From a checkpoint of a small transformer trained on Wikipedia.
Size: 8 heads of 64, vocabulary 8192, 18.9M parameters.
Training: a variant of SOAP for these matrices, 904M tokens, 3447 steps.
Each number is 128 + 24 x the weight over its row's rms, rounded and kept within 0 to 255. Layers, rows and columns count from 0. Numbers have three digits each. The size before them is the row's rms in percent of the matrix's.

# layer 11 attention output (transposed), 512x256, rms 0.343, rows 118-127, columns 128-255
092:139115106148095103166128142128111131136150102083092115142144116093132086147113170181135138145108159137155099106091116127096106128102121150108123129137142142080162123139120127125085123109176139137101122119104114116139131133129121187136155103125117100113116117137125197155117127136110114126101115120111134144161169127122092127152140109089094114202131118158148145086143154146146130101147
093:144150136121153082087104110098123164160108105115123119117103132086110120130162149119128101111138123113113084145153119150138144119152076087132099085158131082140134124123107131143099116134098177082110142101150114090164114093102141159164147125161114144159108106108118139140135114138115158168132157108200114138124092102150141110140160097104148131127121112180142102096174084093128122101121
092:104081144109115106054106143113149132117106121175109091128113126137079084115119176129118121083132113118142113108156094151138111128130123117147151142152097121104133089133142099105124153073133112146095135135147139134107160127117152098119095129166120118116094130086150115153099087122145131122109156120089116086104130150130133107162137153142127095141153095105117109132148158123136101124124
092:130189120143100129124169157112149087086133101104128145120108149120107135177131157139067156114138107158129167120176123110140112119114117102120128086085116126125149090127158158143123138139184113149131143158129166110145105141177138096136083137138096120100119144123103174113135102156162125111157126113114128136144156179087119155127095119117137140099162142136151151107065140151133147142154
098:129140117094127101091100123124140154099111133103148141118114165119106153123145133111184120127148107124132134152104126154146141098128134133111145161101107125136105114132161140188103094155137130144161108146158088081148108154162115123131138167097179135152145115178122095131141115135150127108140138113178127131128141166125166134120172170136121092178105164168122134135123137149117154141187
099:153146144108159117164158135106115121131175159142125156182146096147122129074104143108116177109093105115144129112142097098150126120109157092112135116135102150134122131144110154136117158141105149149085134152114117112176172151113111099112125144143149143119133116135146106126146083097132080127139150130192127123099121156092168120129094135146143128157107144156168096128108118150117140079146
093:100130094068166126145180097098171161101129169114135095115143119086134155108094133125138145128103116134113088106108154136117111121150091175126138086097143133098119114108124137165138142125126076127140133127137095093135133138139161140130143135156146122128089123100122091162115152103095162111177119145142188130128123105163105180109167155109171136130108119154162158189115144177145129152146
095:145133135120151107139106100127098141157102132139132116126137131088143105144106110138100096094132117162138126157127124091126075169089123114083109092152144157142159147129106124143139144064138100115151084108107120125144156126130156159093098122129105125125095123160144130134114107130110115096121134132119092143095112194092087104140124128091129104084126140159096129160104143152137163117147
089:114086137104115116134121142113128112156132116114074133130130127115147141099132111090100124123087171116119161130147084122139128119131142132157136144132129120086111135100157110153104133083114086151115129128128129089100135144144102102173157147149093139101113091125133097102140106163132129131150164112138134095170167121116103193125096134130138129129133124130141105106168171130111102114114
093:116134149151110177079122162135120132120154139104166114117085116105108148143134159145140136126136132154116136114105119114145148122112125168139118135133167139157179108123142163125103121122113183151139114132131094146154104120133116153153159155133145124115086108113132111143135113144108153103112148108147128183136135150115158137131117110111123135084101116140136106136178140126146214158094
# layer 11 attention value, 512x256, rms 0.376, rows 119-127, columns 128-255
080:090154116153098154160158157152134127140128116118117094124171146148105131115104133160126157136107167131103174063126105128121143131140154090148112117137118141141116120115171170094128100102132120109134097142119127133105150115094100103099099141113115134123121185173141119122131173140150115126162138128130106107178142124111120171117095158117074116126159075130118150140101112134134116145114
085:124159154165096156167091154158124128143148136104165139135115124124182191127133114115110159118118086118142165097154122122085118121145137103122097133122153163113121163141116155151113117136125087106131147094109093125104148136142117126102171163110158147087142062149086111096142134130096153132111104080124138153142143097110156139110144128094130119146081151142162137103100097133139160135153
078:141078124126112152115119144134142104113115181151135129119126092126149111103116091144164082137163104123108089163092148142143155109118130124120108157135161163133132134184136095138123124113062081171138110150145100099106169136113125138107129128124177158107137061142118109147141122120144143135151126152102149164130111094104129108128175117129103121186094138130132089126098111110148130102131
087:116142154146125120118097096160086124181144106128123142168107083190148138134144142139095113135093136103126134133134119107159092140117137136159128138153124113111146127126120152112134158142087136147117136133124149138101142097094114164139118082141088141084067130120095148128114110118131123154088100108109160160116130095100103147157154069084160143107129106117141122144129119134115129131138
083:118122116142093141121104108142127109154079102151081151133114099165139105184131169122111124097139104109143070151149136110151074140133093120143126158127165143090107109100113131118125099138088136150141140137137094142100149130156146148098149099131144139133083096110157102099142142150139177147098114096114105139168147138109108135091147127117143114140149120087141148151146134120163126140171
084:155081113151086123133105155114146098101139120122138106086094141123141118114142133159129136156133139125154125146103120144123132152136128093118058152103153125114147125119144118087145079104104140099095173152122169174123162118081152108155122122142125133167146126122117134098166124168113123129120163129148100123103135143126163120095123129129124159093137140122166069107093115095104168108076
083:153116085122110095169142149104160124091156135127129087142097103188118120139120133156170126156122152113127115107097139099129178117116112132109160124110115094131137122121131134166142138195100152116135181131143174110098120133123116108132152102103151157095135162137078159124171128097164124137110123135091188151145128132120167123110122105151136111133088129096170153129122120108129131111120
080:126105130141132119140113145097127098114136143159139183078128139155135130118119144152087154118182130129142119144144151157109151117161146157176133140160122151139126098147142070147118089168149178113129104159127089099129172143106160135097113125113098147137121113139126126130165174108129175124125088102143103104068097158130121120121170131095111107139121161102127142136102116104161135112169
077:106126159110147126126131155125168160150125102163112093111120148106139127156126117158157104114153143127140149125103147089105116130114129112122166091124083130132118116158161119121098143148186140077081170187120102140117095118135132139092111116090109136091141122113131136103085175145137093143166087139149168087124157120081141134107145134164110146113148121125121154111114147116115068133117
# layer 11 attention query, 512x256, rms 0.246, rows 128-143, columns 128-255
069:134142124109128139106119108158131105134148147139100153142114153139120091145129119107105135139170139095129151123076135147155156114164181105111136135143164098098131131106114094113150105120147140147131164092134163119135154150098119110117144109121111135159204179091155134165107121121130131127135138146125142107143179144118115129146119112124164116134092138160177117118119087149101134132131
087:164157142128128146101120119129091156118137150125097171109094090131099075148135142118112128163168140120157133120095129135183142145189172125106106138110127139110069119148136071102151125098149148134126126133132119139106142114143090144110127159118123118150170132118124160116109075151141128124122124153144132077131156109141152111141106116092133098120116113153148118154104064111125125141156
078:133142143123136130108142098126115120122138104131110185120123110104110099149127153142105119171159131130165131133097138152138124104177163162124147150143139130110117089151101092126147136133147132132125113094124128167115163142117119160133136102095134105139155113126104165108082063163134159160110133128178175092121141112097167115119102116115169144133111164114127111116139111114131133168160
088:113119133112145131162169161168147117155124119132119128135162107132109165154151131152156112148067164139102125112140133108123168111156082134144121142117140121129158086111125111111145178129132141100164148171139114137154082151096145053149126098109149079092068105155154122142139156107104106123178140112093119156137120165135135174101178149186144160161159126139099147116126170129087164119121
088:111111095099148151151127129095166105139106136124133142132106145089081115126089135122162138164121091100088167119166097137151167113091098101096092139141098157139107112132152144118138133173095097104126112110108113091155121145121129107151147130144140123138144132129119135105144095129157141111161110129088142098166122126085108096146135169137180130119137115150113155145127129141141124114108
098:090083127091100133165108159085116128157165140135138124127137144119131128098093136138150118119111102148133154115175151113110112078083067116111127156143148135151113147125162106162097120138109142147129131107117111099160138119119118157158120147137103140115143159142171122125145106146171093108149105138107130144136130119106134124090114104156124135108098109138093144112127147111118095093096
104:108078103109148097138101157086150144129152134111097095110097144107087113132113117099184072140110096114129154102181110140148130113150133139083072109145104168109161141139189087139110138114141113120123134113143068146150131175109135149100094157136126117167184114073123121134157153157118137095168121094140158135130126151086123124112118120103161113136133113145078141127130133145159100122100
111:109145121146156113171112170152142116135161106150152102101130125165159144119123146102141133130106169170112112126095133132150111146143112149115126131142140121092152132126113090113154152133160133154138135191147131143110153097112153106079090129112123115154106093127110069134141144075072138131169175126126150153044156114136145164143122131129119151128106138100153104137086168138118135131110
117:107148146126116154150109129106130130143175159106136134056129092142143149095167156113112097156100122124136092137143067154155097133111106136151107112145091097155139137116141107118126141066148103129135118134112137193111121099120114128129108136147114127135101087130150101138151124115162109137091161135140082142129121114129135174170098094100098133122122115109107088168163110131110135164152
101:109102138106123115136132116148161130156131154132126104165117135127098169113119145129130163130139115101103117106152147153137099116156158154090148188142123133127107115128142159132158131145145088172118141103125073106132120179131141165085133109099095116139131120086113165122147143146130146108095136127127147139175097144180108124147134163067107099130146151163064102140139110172144147088097
104:115087113110116121119158134106103116125136155123138112134126175099145098127111129107133150101099092133159131128135136135126114094125108139086098162146141133151133101142147120161128142146137174174120123089133105146146089177115128142152109166130162170099144217121138123129153108147149123087095118091131167109153114133113139106106138146136128118151133137152164153098160151098087142088139
117:126142133115121086133135092113149125163122107124163128122170131138129171133132125127162151151122125130128112117100145146147100132123109127169112139133149136108151107118134124121115124130169143130149163150129124115113160117113189112144092133120122121150121101103096164138164121104150087100162160106107134166139166163156128077141141135158139145130117147117141115118106103112140143105164
107:111098138104111137132125121140135102100121156130172162121130113129112126130132122184137089158110147093138145100139182154149146138140082156154074131119136127106123126081131162153149119125178096148153152176145144076136128178092113136068148102129097152159123115104108103128156126106134107174119127137115112130151133166127096109145184105133147129141140131154085090154115117118125080136145
112:186164154157144077114117124130113117111126142137121102115085133130137168110164095109153139110100146112106109133113156114174108117139105135173119116131135123105121108089087145121153094098116147131155108130123146119103102102153119103148130115108161083125147083128108117134125164133109096139111137132092066153137132131135137120107110102143106149145125118162116090135115064177141135094079
103:109173121124160154144155130117138110108146109128101174098149134116132157140136140102096126116147118113114108109145120160110123084131113112154165105123160107159152128118111135112154153125115129115104137148131152143119097113102109119172150129123123081127122167154111145143160071145114124097114135082112111085122154110101098172173133096178127123119098082106157119152099125098147110136123
090:116109165089093136169155118137137094126118144090119148161115142132111123146070136131109115131155142125119146144096172105123151146097151116129149105126120113158140130142136104151129109161104161104167092168108148155130124125103166098149158167136131130134118138128154109160134141108118144156155148129160134142106150129103144137152108106126092110162123105143117166152122164153082120175161
# layer 11 attention key, 512x256, rms 0.24, rows 128-143, columns 128-255
077:150097134153088165128072155162156143130113113131150145138115133149125131093164133141139122140129092108140125120136156107156097146114108156131146163095130134095082158156123141113135141124118137176078152149136079165155121169117095117061173165094115152120077101158114119143102091137136113122099121139115130125121113097112142162137131149112131147101136118105096121117097099148112116078099
073:180130111087057113104087148159185130120142148140133157145080116165089084102156114154129105143160110123122107107129149118117103132148120173100130166107132128110134124140122146110115140126108138148151119152100116166119123152111164126108118108128156130131075106113140135145123089112109144132087114097118110180108133139142143131071106163145136156134136132120155141130133137118125155128105
076:116118120131135204091112168129143144095101137105166161153119112152133154129112108118119077108101162135154111140145129182120120146162134104118091163135094108151088160143100152143115114155125127142090146131116117160147084164132087109106119155119113121100107119120136142132123120150129143115143119142096127141124111101145091117146111106139110158127164110121112133157139121102133140127104
078:134103148152153108137120120096130144173145099109115108138144134089140118130136141130150130169104122096134121158160113094130134114101071115108131092155130132117148121135112117125093127103155115091145142145141143125131176102131135157116114151104126148144114110092130109091147124145126158109142158170137138061109130116148117146179157072114136130148075085106119131130118171152155139091164
087:076133146126054156132106124142163130084133123117117128151145113154112092106164185122124143120113114121120142185105110139113077099131122128098136149070112093119127157133124142060107114170160122134078125125158119071116113153108096110075123117087108178110098098101138115097108136113154082139148138150112128185103109106127085121132137141140118148093114146124159116108142146156140121084099
080:124111145107127134146118160169138117156117168148131131130152173150118148136147129141165118131128124150114109138095106118145095121108089118144142114134103104098114154134089130120131137085112113124111170118117091161137119157138130116130090109126158113118152130120148157144173064118136092118135112148097124095139099096149138135137190117124137131113102082148087140160105150141145137133149
088:133125113141111153119161097163117093121101155098090140146110110109132127131161107095110109093151129107137132130140127150107082137110103145096095151131049151150161162131109141113129152116112133120088148127125120130124146178104138130103102129137149145133141103106131140138117159123144195149121116115135119112133121126137136102121122143133150131123175136121105113164130112147124127147082
096:122150131155110078156135142051110150165118099116154123132143084119138153092097106127143127130092112149133128118160127109136131100159107103121163124167137123112171139163175131131145120151184100159132091148130156123153135091164154115135133139137137092149132141089117110083159135113133110110121145132180129104092138120113141142103126150135101109101105141139103123108161127114128140125105
101:150134144149142158128158119162142142128114135121144138133089142152139122169117124132176129129185128115120115149144115132119110148130117130131155109113124124150165148151108088145111103145098135124158166134125144123136128169141112144144091123129183188130154119178158118066164147146187132123140134156130108118109121150100125153130164108141149108060105129125167139143143129162121084140167
093:122089112149109096060168126146130133147090135157138103146115121101119162163125107121135144125154147122117143117128096166090115144108163138155104161119132138115117087111147108094148116132133097109130137161094137137156116207117093168143116117101147137132165105126132086166117098125126130122115133141071109173116083139122129118147123145124091117201128117156114160117119109125161171112154
097:125116154115091168097127124165178108115110142137174151109138110138132126153182129128143124124160094116153072131102096139124089156123144128123137129093107150114117091097151137149152140124106112157114150111150116134125151153116147168165118103118149137115147103110134168133100116156134144149122104112144094139139156110073142125145108137153113116109158144070158123199134176124117167128106
100:134140112091135080114171149105112126163119072126112131112155142128154203110101116167134130098106132122135157161180125138117125108142091094128087131160105137160156143125109122095093145123139117112121124154144118115145104129093174166143127119115089118120101143128124138155153099119087115103104153122148133087106150119120161141141120092125123141116117119124119153138140112090149086151137
101:131133105099090165141141141120142103118111122100104144142155110117145135189060113118160109175119098136123101140104142156127140103169132112127159118127115098110156109150174123151151111128153094162145112147108174146126166070143144101143095139140132129186136152105105129096143129133118134105137168142130145148112105096125162129089128105100091116130132156106151158133126130167129117092113
104:170103153134141134112140117169173130144153146137140131113130107137135106124159105130139160122151128119143130122154110106128097135161118135168103183109105119137129142099084150090128118122139165145110123145088083087130141153074135148124128140096169101104110105139076133182101125145087126122111106106100069131142141160121154152113130119127144140146133110098113159141162118149169143124170
109:125166117133160135135108104109105106124099147088140119133098144150128175116146098096170135140120098112139109091105165120129102153085069135147166086145119195133175141173116143111134129144127102160088177138084115125095128148142146121159092162121138153144155145143123127173157135097139090125129109106088129092124138136106119146109133148140105127135113121151112135121138119137165109080172
102:140076136086129129120097124134135109157146162121151146140161212158102141084106125113197102146105152133076086132130161135109138132154120125132120108153162099128155099125145155154117145153118100127138069135161114128106106070179144104093143113132150121137147124122151132160131177095144140128140141123115128091100139077132153140124115117116096148134122098135130107143147171145128120106157